Weights of a small transformer language model.
Size: 8 layers, 2 heads of 96, 5.11M parameters.
Architecture: RMSNorm before each block, rotary positions, no biases in attention or MLP, capped logits.
Training: a variant of Muon for these matrices, 160M tokens, 4929 steps.
Each number is 200 + 20 x the weight over its row's rms, rounded and kept within 0 to 999. Layers, rows and columns count from 0. The size before them is the row's rms in percent of the matrix's.

# down: layer 5 MLP down (transposed), 768x192, rms 0.243, rows 503-538, columns 0-95
# up: layer 5 MLP up, 768x192, rms 0.161, rows 504-539, columns 0-95
down503,104,230,210,179,201,201,193,217,177,242,198,218,169,183,232,196,196,185,191,169,224,186,198,196,166,196,194,197,230,202,204,194,194,211,162,194,226,211,216,212,174,178,166,159,168,189,155,151,227,271,184,182,150,209,174,218,198,180,177,176,200,204,192,223,198,184,189,196,174,213,236,182,209,208,213,184,181,235,193,165,230,219,195,194,214,215,172,208,201,173,195,188,223,186,205,171,195
up504,082,203,179,181,207,210,219,179,171,201,197,209,209,216,186,155,204,177,221,215,192,203,202,185,206,195,220,198,218,168,189,160,194,212,183,211,163,206,208,210,199,213,202,221,235,183,190,196,187,216,197,229,192,193,181,200,232,232,207,194,205,180,200,188,209,216,192,210,162,196,209,192,212,189,191,193,203,223,214,212,199,200,175,207,189,159,197,195,204,181,194,180,194,211,209,172,194
down504,074,195,202,225,165,193,194,205,180,217,202,198,225,179,200,202,180,207,211,195,218,197,196,176,179,193,211,210,227,190,220,190,178,200,204,207,212,167,214,197,197,214,200,205,178,204,178,204,185,194,200,178,232,198,202,216,200,185,216,194,216,241,188,190,219,190,253,191,211,220,184,227,169,220,195,189,180,178,233,213,222,200,167,198,200,234,199,216,224,202,191,189,197,225,202,192,183
up505,114,199,173,204,200,228,175,179,239,191,204,207,189,186,175,157,227,174,196,224,220,209,214,209,179,200,211,181,216,154,180,193,194,223,182,181,222,219,172,211,199,142,206,201,234,220,173,188,201,170,246,136,202,201,207,208,181,204,164,198,247,183,184,194,205,181,201,174,210,184,217,194,219,226,177,216,203,215,210,217,211,171,162,225,212,229,218,196,192,199,201,213,222,224,212,172,182
down505,105,193,217,216,185,191,239,215,162,205,176,166,214,206,235,184,186,202,204,184,197,182,169,192,195,217,214,188,188,196,199,225,183,145,202,205,237,168,189,214,199,197,169,231,178,179,195,198,206,187,183,183,177,218,229,186,234,238,201,206,186,196,205,194,206,208,168,174,188,211,172,218,199,183,198,207,203,183,180,179,180,217,174,185,190,162,174,208,190,195,196,153,222,215,205,209,197
up506,083,198,207,172,221,212,177,202,216,201,195,184,172,183,187,192,154,248,217,234,165,182,185,219,236,210,183,192,211,218,167,202,190,171,229,227,190,244,168,183,201,151,197,227,175,167,197,232,199,182,205,188,156,213,199,187,206,199,182,217,199,218,214,202,180,198,203,208,193,252,213,205,204,202,213,202,207,197,169,179,175,202,242,178,203,173,192,181,209,210,200,187,206,174,203,201,210
down506,091,201,185,164,180,181,188,184,212,216,207,185,194,196,193,220,165,187,231,180,247,199,174,207,219,215,173,179,188,188,217,196,197,221,212,200,175,168,156,154,182,189,215,209,182,190,185,188,176,186,235,219,206,229,203,203,213,200,207,194,189,183,220,219,218,215,189,216,187,246,217,198,204,199,191,210,193,200,219,189,225,184,202,193,205,151,193,235,207,181,201,206,189,151,188,191,193
up507,107,217,179,221,196,173,201,182,217,142,185,202,171,180,230,220,201,244,198,176,210,201,210,230,198,210,193,213,218,181,184,183,197,189,199,169,152,169,184,182,181,202,173,220,147,167,195,243,215,183,201,216,187,232,218,203,204,200,194,221,179,195,170,203,172,181,174,197,206,223,193,156,224,151,217,214,199,200,170,195,164,175,215,172,179,224,225,204,162,212,217,171,205,180,192,204,186
down507,101,218,203,185,194,183,213,161,191,236,184,197,181,173,200,221,226,182,192,156,209,202,210,215,179,172,191,199,181,229,197,205,206,187,227,210,191,194,205,210,227,181,213,182,213,183,195,182,178,198,232,192,222,182,241,217,203,213,236,170,191,197,216,223,202,205,223,166,206,164,213,237,207,231,225,178,212,179,224,197,211,145,193,216,229,187,209,184,181,167,194,176,215,196,223,217,200
up508,110,223,179,226,182,196,193,193,195,225,197,183,224,244,256,223,190,170,197,197,202,196,218,182,197,161,223,186,210,189,165,232,187,210,224,170,203,210,186,203,201,214,193,202,223,179,213,214,232,225,183,179,212,202,241,192,192,205,193,182,200,181,207,201,213,221,205,196,188,199,198,225,219,211,191,192,203,189,168,184,173,194,211,167,218,212,199,218,215,189,199,180,196,179,184,180,204
down508,110,189,211,195,194,228,186,202,201,216,187,179,188,191,210,202,216,191,199,203,245,218,196,187,216,206,225,159,196,235,186,188,215,172,212,207,186,185,228,233,192,215,218,165,221,222,181,185,223,190,197,188,192,208,183,230,182,210,217,175,216,209,203,203,194,193,198,152,237,195,198,181,195,198,178,208,193,178,211,176,176,200,229,181,219,204,194,198,217,187,208,178,214,183,193,239,175
up509,094,266,193,210,194,199,200,222,197,222,216,205,197,190,201,235,203,184,220,207,207,185,171,234,187,206,211,189,185,187,179,181,178,217,183,218,221,208,212,186,219,181,144,177,217,119,185,212,189,202,213,220,224,185,230,225,179,195,213,205,171,210,190,194,188,215,186,208,203,198,205,191,224,208,187,204,164,182,192,219,168,175,214,173,193,187,182,209,179,206,206,206,209,215,249,219,201
down509,093,215,220,207,207,213,185,224,248,209,202,179,191,212,207,194,230,200,233,223,223,194,210,198,233,211,212,209,181,172,202,221,206,196,216,195,220,191,217,180,236,208,234,187,201,221,229,218,219,212,227,213,218,183,204,174,182,222,190,199,177,202,215,189,208,166,168,175,174,197,195,205,196,180,225,212,208,231,174,198,149,192,194,207,208,219,199,202,192,183,208,211,216,211,145,170,174
up510,086,215,176,214,208,182,184,176,185,213,220,161,193,199,159,198,211,222,202,198,233,201,190,186,221,187,195,159,205,201,199,189,194,184,221,181,189,194,211,233,207,185,237,210,196,223,185,227,222,216,199,213,174,206,182,173,180,195,189,182,229,217,190,199,177,195,212,208,191,170,216,190,204,222,186,209,176,204,192,230,173,218,215,147,247,218,212,162,205,172,205,192,251,210,224,193,202
down510,096,190,185,199,193,169,196,171,184,203,198,184,201,201,211,189,219,185,203,201,209,192,192,204,201,195,187,239,165,202,196,232,203,201,204,206,181,176,227,214,226,253,210,216,211,199,192,192,191,217,212,215,219,204,201,162,169,204,172,203,206,188,233,176,196,197,219,225,200,201,216,184,208,208,193,192,202,237,204,192,174,216,189,220,198,219,250,182,193,233,208,224,166,199,185,177,210
up511,109,208,194,177,199,200,210,196,184,211,209,195,195,196,192,196,189,194,208,187,205,186,187,212,222,222,178,189,223,213,248,195,187,195,204,194,195,194,190,218,209,189,171,199,193,187,208,194,232,201,190,208,209,204,229,192,209,232,174,170,212,180,186,188,211,196,204,237,196,203,203,164,206,211,204,160,207,183,183,177,220,217,181,210,197,199,207,243,206,187,204,219,206,190,177,214,188
down511,101,163,176,204,185,159,208,216,205,227,242,223,203,190,204,207,247,216,197,169,199,198,190,222,206,221,169,210,204,205,199,218,208,217,201,193,236,197,203,189,235,207,183,182,202,210,188,201,197,182,223,200,231,200,180,226,209,222,177,172,188,187,197,218,210,193,228,206,222,217,206,215,203,219,207,207,190,210,195,177,236,187,236,189,157,167,205,199,216,214,211,198,202,180,198,199,194
up512,106,182,194,207,178,177,205,208,221,204,204,225,175,207,208,215,190,178,184,215,192,165,213,177,176,219,229,217,182,178,214,215,187,217,198,224,234,188,177,210,204,208,210,215,158,222,200,204,239,186,202,211,181,201,198,178,172,222,231,191,178,219,213,217,203,188,218,138,185,193,241,177,225,202,179,213,201,196,205,169,195,194,182,207,182,225,189,205,187,112,219,197,207,215,227,158,209
down512,104,220,198,203,180,217,231,190,229,240,188,198,221,196,213,201,159,189,192,208,158,190,233,265,211,221,212,208,220,166,216,206,209,223,203,211,175,201,210,222,184,224,198,194,220,201,192,234,209,212,196,206,197,198,201,200,212,181,188,221,205,218,233,215,209,187,199,177,203,187,203,220,202,255,145,201,200,209,234,221,239,182,201,229,196,206,169,246,195,192,199,191,188,220,182,184,197
up513,079,180,177,189,195,186,191,205,200,238,197,190,179,189,217,195,170,197,177,197,194,228,218,189,171,196,204,179,214,177,207,170,211,198,201,159,186,211,206,196,249,200,199,235,196,191,199,207,172,219,207,186,221,195,200,203,185,195,205,224,191,189,226,204,198,213,185,227,194,203,201,204,184,228,210,200,159,235,220,191,207,158,228,211,213,220,206,195,195,215,205,165,185,203,189,215,181
down513,082,177,177,163,198,208,197,232,167,205,228,169,206,202,211,213,211,204,201,179,210,191,163,187,190,191,156,211,208,207,213,216,197,181,193,161,211,207,177,217,220,202,211,193,189,176,196,194,199,213,219,187,193,203,183,174,216,179,189,218,207,213,175,169,199,202,196,185,173,219,196,186,182,223,200,250,196,184,186,203,219,214,182,156,154,238,220,195,230,183,185,208,198,197,202,167,128
up514,093,203,213,160,188,192,213,185,194,187,208,224,198,210,172,196,213,200,202,203,205,165,185,205,219,186,175,162,170,219,166,188,192,190,200,203,203,225,199,237,149,226,162,194,157,231,177,217,202,197,205,173,223,216,187,184,197,209,206,206,161,189,151,189,202,210,173,213,224,195,168,209,180,179,223,205,213,216,207,224,201,199,164,206,188,215,172,191,223,228,210,203,214,192,193,217,231
down514,088,157,186,166,231,198,184,217,230,214,253,210,170,210,223,218,209,181,213,188,230,201,169,189,200,205,210,230,234,212,238,188,180,192,215,196,213,199,201,209,208,205,199,206,181,196,216,207,205,211,226,192,174,219,169,177,198,185,211,227,180,214,186,187,203,185,218,173,187,186,178,177,173,192,185,196,189,175,225,203,235,173,233,189,171,196,202,169,212,217,193,209,198,190,220,175,198
up515,107,191,182,204,214,204,201,206,222,178,157,187,192,199,158,214,238,183,181,203,220,184,209,163,186,188,189,185,219,174,198,197,164,220,224,199,187,148,207,225,205,203,212,211,176,174,197,173,197,168,229,184,201,176,238,187,176,218,200,183,192,198,182,187,167,204,194,196,193,210,212,177,186,218,243,196,195,182,197,187,136,157,180,173,197,221,209,212,183,178,194,194,188,178,211,197,210
down515,107,201,199,185,188,194,188,207,234,191,214,201,185,207,212,195,187,184,217,218,198,209,215,198,234,234,168,206,224,216,195,197,184,214,195,200,217,171,196,161,211,236,209,216,220,236,199,218,220,221,232,214,202,172,189,203,208,200,169,182,213,178,194,222,233,190,231,186,225,184,180,179,201,213,197,201,232,203,225,248,194,168,229,191,197,181,176,177,183,212,169,218,201,182,176,218,135
up516,099,192,214,254,220,210,198,189,237,198,242,197,210,202,189,222,204,201,186,216,207,181,153,193,189,200,189,211,228,184,178,205,186,210,157,211,177,225,210,200,170,187,198,200,187,158,222,182,203,185,197,193,198,194,203,147,236,186,203,198,214,196,176,212,241,221,200,210,205,204,180,165,223,219,163,210,193,177,222,202,206,195,173,196,194,231,176,177,193,177,214,181,191,176,188,176,227
down516,098,181,227,220,212,194,163,186,210,181,221,169,217,176,231,208,173,185,179,197,190,183,213,210,238,210,217,158,180,226,195,234,200,176,162,213,197,237,214,211,211,165,198,214,213,177,174,221,185,193,225,202,210,204,178,166,213,169,206,204,210,196,194,187,189,176,206,197,200,219,231,209,173,210,206,180,208,199,169,184,192,218,190,201,177,198,165,188,194,166,172,186,195,216,177,188,207
up517,082,219,194,203,181,184,198,192,181,208,199,204,204,203,214,191,214,199,219,195,210,220,220,228,204,232,187,176,217,187,207,207,165,220,211,226,200,243,205,182,256,188,201,184,222,201,198,201,190,213,180,212,226,202,205,223,161,238,187,193,150,163,216,170,173,199,195,161,230,167,195,193,176,206,205,192,209,199,201,198,192,191,181,149,234,224,180,194,220,198,223,234,180,218,201,175,206
down517,088,212,147,209,221,175,184,185,197,188,185,195,202,205,206,220,189,204,189,189,232,199,185,188,178,180,204,200,223,222,185,209,178,203,209,175,217,200,155,178,167,192,194,208,195,217,204,171,189,205,164,205,200,206,236,202,175,157,163,214,189,195,195,193,222,220,175,236,219,222,187,199,194,209,205,173,207,233,210,191,212,174,192,195,195,183,182,196,168,169,209,167,204,189,207,234,207
up518,080,216,197,193,196,222,216,186,180,136,188,152,211,211,221,187,174,192,170,161,201,184,154,171,214,175,224,151,182,197,193,203,207,214,180,201,204,199,208,215,219,201,148,236,181,171,181,187,197,224,211,213,185,191,198,197,226,190,212,220,222,198,217,183,211,164,232,184,204,211,192,232,238,216,231,185,241,225,243,196,205,205,231,213,193,184,201,214,196,161,186,210,187,195,204,210,183
down518,082,238,191,209,230,187,236,222,204,252,202,251,168,160,190,183,206,213,220,233,210,196,210,224,206,222,192,195,246,183,188,167,205,214,201,213,200,228,232,209,226,176,178,200,207,225,186,196,188,184,185,207,213,225,190,210,212,213,203,201,194,204,210,157,226,203,189,185,197,209,201,207,194,218,172,189,170,187,251,186,214,200,187,190,182,191,189,219,195,202,200,195,199,202,194,214,179
up519,092,201,182,168,215,217,200,214,191,195,211,214,202,152,221,180,182,216,200,167,205,210,204,177,212,210,174,192,220,210,213,202,188,195,174,214,260,211,185,170,197,203,205,176,209,194,208,208,200,195,203,178,198,210,226,223,176,206,163,210,212,209,230,194,177,239,199,218,239,160,168,172,193,209,194,222,162,191,184,189,179,220,176,197,211,217,161,227,202,217,224,222,227,212,200,178,203
down519,094,176,182,170,226,205,214,214,251,213,211,180,198,205,155,193,181,249,197,208,148,186,187,176,211,183,179,176,190,203,175,191,168,184,196,169,185,174,225,224,211,215,222,176,212,182,210,220,205,190,215,215,215,211,137,196,202,165,169,185,243,207,219,187,198,174,197,221,222,215,160,193,189,207,183,188,216,223,222,158,174,199,186,212,189,208,224,191,178,171,184,247,215,174,209,185,203
up520,092,211,205,206,210,206,228,211,194,214,201,187,157,227,197,210,201,228,193,213,202,204,191,189,179,229,227,193,199,200,227,201,202,224,172,196,216,185,202,206,189,177,239,183,205,229,235,214,236,165,172,204,209,201,200,202,207,214,167,161,234,201,188,192,214,177,186,191,193,188,189,185,188,195,192,162,208,185,213,191,220,221,211,175,245,197,172,198,203,197,213,225,228,197,190,210,229
down520,094,195,219,204,252,190,205,247,166,202,245,190,197,201,179,209,202,237,187,198,201,210,185,193,190,198,175,193,223,174,194,174,175,247,212,202,196,205,222,196,212,227,225,187,197,218,178,182,173,187,183,207,198,187,212,218,220,199,181,186,180,195,204,194,215,186,183,186,201,183,227,213,233,229,189,183,189,226,222,204,176,230,200,152,200,198,189,193,173,215,159,167,217,153,222,211,179
up521,093,185,185,212,185,161,200,189,228,233,193,193,157,212,219,185,215,194,225,207,219,163,233,211,223,205,214,188,195,200,182,188,202,207,172,239,221,193,168,231,219,187,215,191,212,203,194,200,163,205,222,199,197,245,199,201,242,227,147,184,203,181,210,205,176,196,223,179,213,219,225,214,176,202,169,206,199,194,206,213,219,162,158,208,196,177,189,223,211,195,224,216,195,199,210,204,173
down521,093,198,179,188,214,188,191,201,175,221,206,193,265,228,215,212,199,229,204,197,193,178,197,251,203,186,204,218,231,182,205,207,210,210,221,181,187,194,159,153,203,170,189,167,179,194,160,217,212,197,196,205,213,171,210,193,203,187,192,224,204,186,227,211,203,231,219,168,192,187,178,185,197,173,220,207,188,187,218,161,201,195,207,225,189,206,233,181,194,225,212,237,208,188,194,192,219
up522,085,208,173,219,226,195,198,172,206,158,170,198,193,187,176,198,216,194,215,197,196,240,161,226,211,209,216,188,165,168,179,173,194,227,193,178,196,198,249,200,196,172,197,198,222,142,197,194,200,203,186,226,195,185,212,185,216,205,219,210,204,180,203,209,191,216,206,190,178,208,179,211,204,236,195,213,192,195,187,221,207,184,203,235,192,237,143,207,202,183,181,160,175,184,234,263,184
down522,081,191,175,196,223,185,227,220,188,211,216,192,258,174,176,205,223,173,202,228,232,187,197,204,210,177,202,186,211,209,224,213,192,213,181,166,209,199,190,192,238,192,220,209,150,200,186,213,210,226,213,198,206,201,232,216,185,200,178,180,228,206,201,186,191,180,217,200,230,215,187,217,159,179,183,211,174,189,190,158,173,198,196,165,222,170,228,217,181,218,182,221,192,239,168,184,192
up523,115,204,209,187,181,180,200,187,228,200,200,182,201,204,197,230,200,185,212,167,202,190,195,212,193,174,214,233,213,195,175,206,182,186,192,189,215,168,193,255,195,214,218,203,174,152,197,188,206,195,208,173,197,181,220,218,211,209,194,204,190,201,198,165,218,205,200,124,179,205,181,217,203,194,173,195,210,206,207,227,174,225,226,178,160,207,198,198,173,185,206,184,183,193,184,186,204
down523,112,178,188,228,214,229,187,200,167,226,220,169,195,245,199,205,170,209,192,199,213,218,224,159,215,223,213,183,184,198,198,205,207,197,205,188,190,219,207,170,193,251,201,219,183,239,201,189,213,189,207,230,199,225,204,214,212,212,202,193,193,212,216,202,209,200,180,212,181,220,196,203,196,207,187,167,184,239,191,198,159,184,174,226,210,192,193,207,204,186,167,234,170,220,213,201,158
up524,107,207,201,164,199,233,192,199,190,205,214,220,202,169,212,180,202,199,203,203,171,150,236,198,219,167,207,182,200,230,199,199,181,211,222,213,175,196,207,205,180,203,193,180,222,180,223,209,200,196,238,161,212,225,187,179,213,230,181,216,184,163,202,201,175,252,245,163,170,189,177,200,218,212,203,214,188,195,169,204,209,203,195,198,249,212,184,203,192,180,226,234,219,211,179,212,166
down524,108,177,217,211,183,205,214,214,205,206,198,166,204,190,184,163,212,227,204,209,185,201,191,181,208,201,159,208,204,197,243,199,196,182,184,180,238,162,218,219,228,199,206,179,182,193,176,199,203,186,190,172,198,196,209,187,215,218,231,156,209,196,216,202,198,174,195,224,167,218,200,221,232,199,219,215,217,232,196,195,191,176,186,209,195,230,244,195,178,196,206,236,183,195,201,194,182
up525,089,225,203,228,201,194,209,198,165,203,206,222,200,203,212,191,163,220,217,182,231,166,228,222,176,207,204,197,197,213,215,180,205,183,200,207,179,206,201,210,211,214,176,206,209,218,206,208,180,182,192,201,233,188,228,247,205,212,201,220,160,235,193,182,193,254,220,218,235,198,210,200,223,179,203,212,220,205,186,186,207,171,215,209,175,176,198,193,188,213,259,214,214,186,173,190,227
down525,093,211,189,174,211,192,232,181,211,217,210,208,181,205,194,198,184,191,196,208,180,209,207,220,196,200,183,161,180,201,200,154,152,226,160,213,204,223,180,241,196,209,181,187,218,196,206,223,196,162,199,195,173,201,195,214,187,200,221,155,186,218,171,154,207,204,181,207,176,208,211,211,169,200,209,187,218,242,212,185,189,205,215,212,214,213,204,197,194,205,188,190,196,189,207,238,189
up526,102,203,196,193,183,186,218,216,209,209,180,213,199,221,191,255,182,183,199,221,204,188,228,236,182,171,183,206,212,171,194,181,184,226,217,201,220,168,174,190,209,211,198,168,199,199,217,194,178,201,227,187,173,182,213,167,219,198,232,202,171,201,221,216,203,176,184,185,205,198,218,218,223,211,202,205,209,205,198,212,214,206,220,196,181,185,182,206,200,181,201,206,212,216,202,198,206
down526,105,210,208,234,188,202,200,224,214,193,194,149,213,196,186,229,227,233,183,210,215,200,216,214,199,174,223,174,237,165,172,239,165,202,195,233,204,213,190,179,217,202,206,207,183,167,200,203,170,207,183,185,189,198,178,186,211,210,194,217,238,191,189,259,178,175,185,226,173,197,192,198,197,183,186,205,185,173,201,183,166,204,190,195,176,204,192,180,204,251,222,182,187,196,180,170,178
up527,113,196,212,171,193,224,199,191,202,211,171,220,198,213,189,184,194,185,176,202,190,206,201,190,207,181,219,216,219,208,148,188,220,211,188,187,204,229,193,222,204,205,205,187,230,188,226,195,185,189,194,197,175,229,184,212,195,237,216,217,207,216,220,187,219,235,210,177,177,233,206,212,179,198,171,208,183,177,150,185,184,189,214,184,186,178,213,195,212,183,202,185,222,164,194,212,217
down527,118,157,238,212,219,205,213,250,200,228,194,215,209,199,215,199,205,176,193,228,177,178,188,201,197,199,176,221,206,208,197,199,208,212,198,224,174,210,170,210,202,202,185,187,185,211,204,198,194,196,256,200,179,195,184,230,218,155,194,144,206,173,240,206,184,167,204,198,169,208,201,150,181,212,201,200,145,193,194,205,206,210,229,211,177,218,220,205,178,190,213,205,208,161,188,228,188
up528,120,180,182,219,205,202,184,220,167,198,224,195,180,205,202,183,196,237,204,187,203,213,197,193,199,189,202,182,198,218,196,211,170,192,206,232,182,177,196,195,213,175,172,185,215,198,225,192,188,230,230,171,165,208,195,202,189,166,216,178,192,203,205,212,187,203,212,187,183,195,179,190,238,217,171,182,234,206,192,191,180,207,207,194,270,172,158,206,197,168,206,165,178,190,205,201,179
down528,105,188,200,169,169,231,179,188,168,220,205,175,197,172,209,192,185,184,181,191,186,185,196,145,211,176,167,194,207,235,163,184,184,202,192,205,224,213,229,184,224,202,203,221,197,179,192,198,196,190,183,202,168,225,221,197,181,203,167,220,206,203,181,205,193,221,202,207,207,165,197,205,196,170,220,246,213,208,198,219,224,201,198,206,176,134,213,215,212,201,204,216,230,257,203,204,198
up529,093,200,219,191,185,161,186,175,228,214,164,208,217,194,251,202,192,211,240,229,199,226,240,180,209,192,185,201,200,203,193,176,212,206,208,200,191,196,212,211,205,239,233,224,200,206,195,187,209,167,190,212,186,204,219,156,205,230,200,197,189,198,232,185,233,211,183,152,222,177,179,199,199,170,229,143,227,219,223,193,169,214,214,170,173,215,165,200,231,187,204,214,248,200,216,202,191
down529,099,213,171,174,234,183,177,205,218,195,206,236,227,180,192,197,174,189,239,200,206,175,198,235,191,209,160,187,231,209,216,197,202,199,178,219,182,180,172,201,190,207,213,219,237,208,200,213,218,202,220,194,196,212,176,199,214,201,191,177,253,202,216,222,206,219,193,216,236,222,222,174,197,189,192,209,213,204,166,174,202,220,197,209,224,200,237,222,203,172,198,222,172,226,186,213,206
up530,080,212,224,162,193,174,227,181,200,171,196,177,224,249,175,228,185,208,191,208,168,183,233,161,219,216,206,230,208,210,188,162,206,205,195,208,210,245,245,220,202,206,192,211,196,192,219,211,262,178,187,157,170,222,212,206,191,164,202,189,200,178,217,221,180,207,213,184,170,192,175,212,177,191,224,183,201,171,186,207,178,205,177,215,191,201,223,194,180,218,184,215,182,215,209,199,195
down530,085,179,201,200,187,190,194,201,220,197,180,221,194,181,201,221,195,180,186,211,182,210,203,231,245,217,215,191,162,218,203,178,206,194,199,190,209,209,190,191,217,228,195,187,187,197,174,207,202,191,206,198,209,207,211,230,202,229,206,224,166,202,222,159,202,166,210,207,209,218,203,201,188,223,228,226,163,185,203,223,209,229,190,223,193,180,237,187,207,204,153,190,194,235,210,202,202
up531,086,222,204,187,209,182,195,190,190,195,183,226,204,184,203,179,183,172,186,223,188,228,212,214,167,192,182,215,199,181,202,197,157,194,222,232,180,210,208,216,169,233,191,222,196,189,193,190,176,185,221,186,187,221,207,187,201,211,195,240,212,197,202,163,177,173,210,176,157,202,187,176,208,194,223,210,197,200,244,211,212,242,125,184,218,178,211,195,229,223,200,211,209,244,199,183,177
down531,088,153,200,164,194,208,206,221,176,207,200,192,188,170,188,184,204,214,225,210,210,206,185,218,176,180,182,212,211,208,203,229,198,196,198,200,208,170,206,186,239,218,219,216,203,216,225,192,208,225,187,199,209,172,198,173,244,170,204,160,201,202,213,204,209,198,200,209,195,140,208,193,166,167,185,195,262,188,201,228,184,195,215,224,196,184,187,203,199,189,188,224,198,183,200,195,194
up532,095,205,207,204,191,192,180,204,162,218,177,162,188,210,248,195,169,194,268,205,216,181,200,196,232,252,148,203,193,188,152,213,205,168,221,170,173,201,169,187,222,209,154,214,193,178,211,214,194,188,178,208,230,184,216,202,219,224,212,198,189,229,184,172,186,210,199,219,201,190,212,187,205,194,211,184,217,190,182,232,195,228,210,221,209,206,176,199,189,206,194,206,219,191,204,179,162
down532,098,195,216,212,208,199,223,182,208,190,182,204,205,188,157,191,202,216,223,205,264,207,155,177,187,224,166,212,222,181,175,195,207,182,182,216,171,202,217,199,205,180,199,198,196,189,229,189,213,159,199,211,201,194,210,207,221,198,225,206,183,196,172,224,182,201,204,214,224,206,215,226,184,190,200,199,201,163,183,217,173,175,209,186,181,175,202,192,197,162,189,250,210,231,221,227,211
up533,089,223,196,201,187,204,217,206,200,153,237,220,209,194,225,169,200,207,206,191,169,207,208,205,211,230,178,171,205,217,219,202,205,201,177,205,216,206,193,219,142,201,207,180,189,192,187,206,242,192,203,198,201,193,260,204,200,205,202,191,228,188,221,204,216,210,166,235,235,203,196,199,224,210,190,232,209,204,204,187,212,202,215,191,186,227,240,205,185,201,216,195,192,223,230,190,214
down533,098,152,269,202,171,188,178,224,187,222,209,191,206,188,221,212,210,216,183,166,185,193,192,196,162,192,233,233,164,166,215,243,194,170,171,171,196,211,223,194,170,179,226,201,186,202,193,205,198,198,202,204,220,181,208,229,197,160,252,233,196,189,190,202,195,193,193,206,211,217,188,207,235,178,210,223,193,190,198,191,218,195,178,192,219,200,183,181,202,199,210,196,202,194,195,192,199
up534,090,207,192,191,184,186,185,170,216,217,197,184,226,212,185,202,201,184,213,199,200,225,205,199,190,200,244,245,211,186,204,193,227,194,205,223,172,219,201,241,210,225,223,224,206,185,201,214,234,213,240,186,192,195,193,167,212,178,208,199,218,228,163,167,175,199,172,204,190,225,203,171,202,217,203,228,219,226,193,162,191,204,225,210,206,227,203,222,221,196,210,203,185,187,198,214,217
down534,093,179,194,212,191,214,234,160,209,204,193,204,209,227,226,237,212,201,192,171,196,172,199,256,195,230,207,192,194,205,232,170,221,182,195,198,215,198,224,175,151,224,180,218,203,169,174,193,227,188,180,163,185,190,189,184,189,186,194,182,236,221,166,204,217,210,184,207,180,175,214,188,202,195,215,200,206,209,254,219,207,240,206,193,218,180,212,203,181,222,182,254,186,180,213,181,164
up535,094,237,229,227,186,214,210,194,194,181,182,213,226,181,249,205,187,193,235,190,221,190,204,239,191,216,200,199,199,215,157,188,223,186,197,232,219,176,200,214,194,216,183,179,206,173,175,217,184,175,198,215,212,216,236,184,178,207,171,211,195,188,184,179,219,216,214,223,177,222,226,205,218,198,208,227,219,193,210,198,205,214,170,219,197,190,180,225,202,215,172,178,198,188,185,203,196
down535,093,252,237,200,213,246,159,214,210,189,174,211,198,236,223,171,213,191,211,222,205,170,165,215,212,218,196,168,232,192,217,189,196,205,183,196,270,207,179,225,209,196,183,202,204,226,201,203,204,204,191,222,222,216,239,195,184,212,169,213,184,188,227,217,187,221,180,181,166,183,207,205,173,205,222,207,194,192,185,204,200,194,204,214,213,229,220,187,194,187,210,175,205,174,214,216,215
up536,108,237,165,236,222,198,192,165,196,195,211,203,199,210,175,213,227,219,227,152,198,187,187,189,194,206,183,225,218,187,196,176,202,211,200,198,188,179,202,170,191,198,209,216,226,175,202,213,207,172,177,192,200,192,214,194,191,191,156,192,227,205,236,145,222,172,186,210,225,176,174,201,205,201,183,226,156,210,208,224,220,192,173,211,221,179,187,211,205,201,160,184,183,222,173,196,207
down536,093,215,193,240,183,231,176,186,206,224,198,222,172,188,211,185,163,201,235,220,216,207,184,229,203,195,215,221,179,216,208,223,177,204,198,187,204,160,186,179,173,216,192,210,237,167,202,174,193,206,178,212,168,204,174,185,219,235,184,196,197,203,215,207,225,174,179,202,184,204,203,165,185,234,192,184,188,220,217,207,200,203,193,198,156,213,176,177,167,182,223,212,190,196,187,249,231
up537,113,188,184,187,181,189,187,207,218,222,231,192,206,161,223,158,209,180,165,208,174,208,204,194,195,192,210,201,223,208,225,207,218,183,184,196,195,198,198,206,193,219,191,208,220,188,187,172,196,210,199,187,217,195,219,192,182,186,221,196,228,234,221,196,194,209,216,177,226,243,243,173,186,198,199,215,185,191,230,197,180,219,212,193,221,214,208,203,230,160,171,223,171,197,186,206,194
down537,114,203,195,166,198,200,175,175,230,236,230,199,160,208,216,185,217,217,178,195,194,187,189,223,192,213,170,210,187,188,190,193,208,194,175,176,217,205,192,204,190,180,205,200,207,202,198,228,196,184,182,191,209,161,236,197,186,143,190,185,165,158,201,192,223,181,210,201,197,154,210,171,198,185,213,187,203,204,197,204,222,190,231,210,193,175,220,214,223,200,165,199,197,163,208,233,198
up538,095,184,225,172,196,200,226,186,208,163,185,209,179,194,228,199,219,200,177,226,196,192,200,193,199,178,135,212,190,165,201,190,195,197,214,223,202,169,179,202,188,204,176,235,174,189,187,219,184,169,201,232,148,193,209,220,210,204,189,177,209,210,211,250,218,183,207,176,226,198,216,203,216,174,189,188,233,188,194,237,227,184,192,189,221,224,188,211,221,156,168,201,191,197,200,222,222
down538,100,214,176,190,207,204,190,184,197,195,199,193,179,192,219,194,217,181,199,189,175,167,223,185,221,203,215,215,203,219,174,196,179,203,189,193,212,214,233,232,205,164,221,224,211,192,204,178,182,205,192,214,225,232,219,199,192,212,214,232,197,195,229,176,206,198,199,193,170,190,213,162,212,209,222,224,194,204,188,210,182,226,177,226,201,213,184,206,220,172,211,203,187,212,206,192,227
up539,088,203,183,222,174,218,242,186,203,187,207,223,214,199,172,218,183,200,219,198,204,195,194,205,195,180,263,236,228,176,194,210,154,229,211,196,222,199,193,210,164,215,187,205,198,186,207,187,221,209,180,195,194,189,238,201,203,199,168,234,215,192,218,233,178,198,203,209,183,187,200,183,220,202,199,201,212,215,199,190,183,166,198,186,201,197,240,241,207,123,218,188,218,209,224,199,229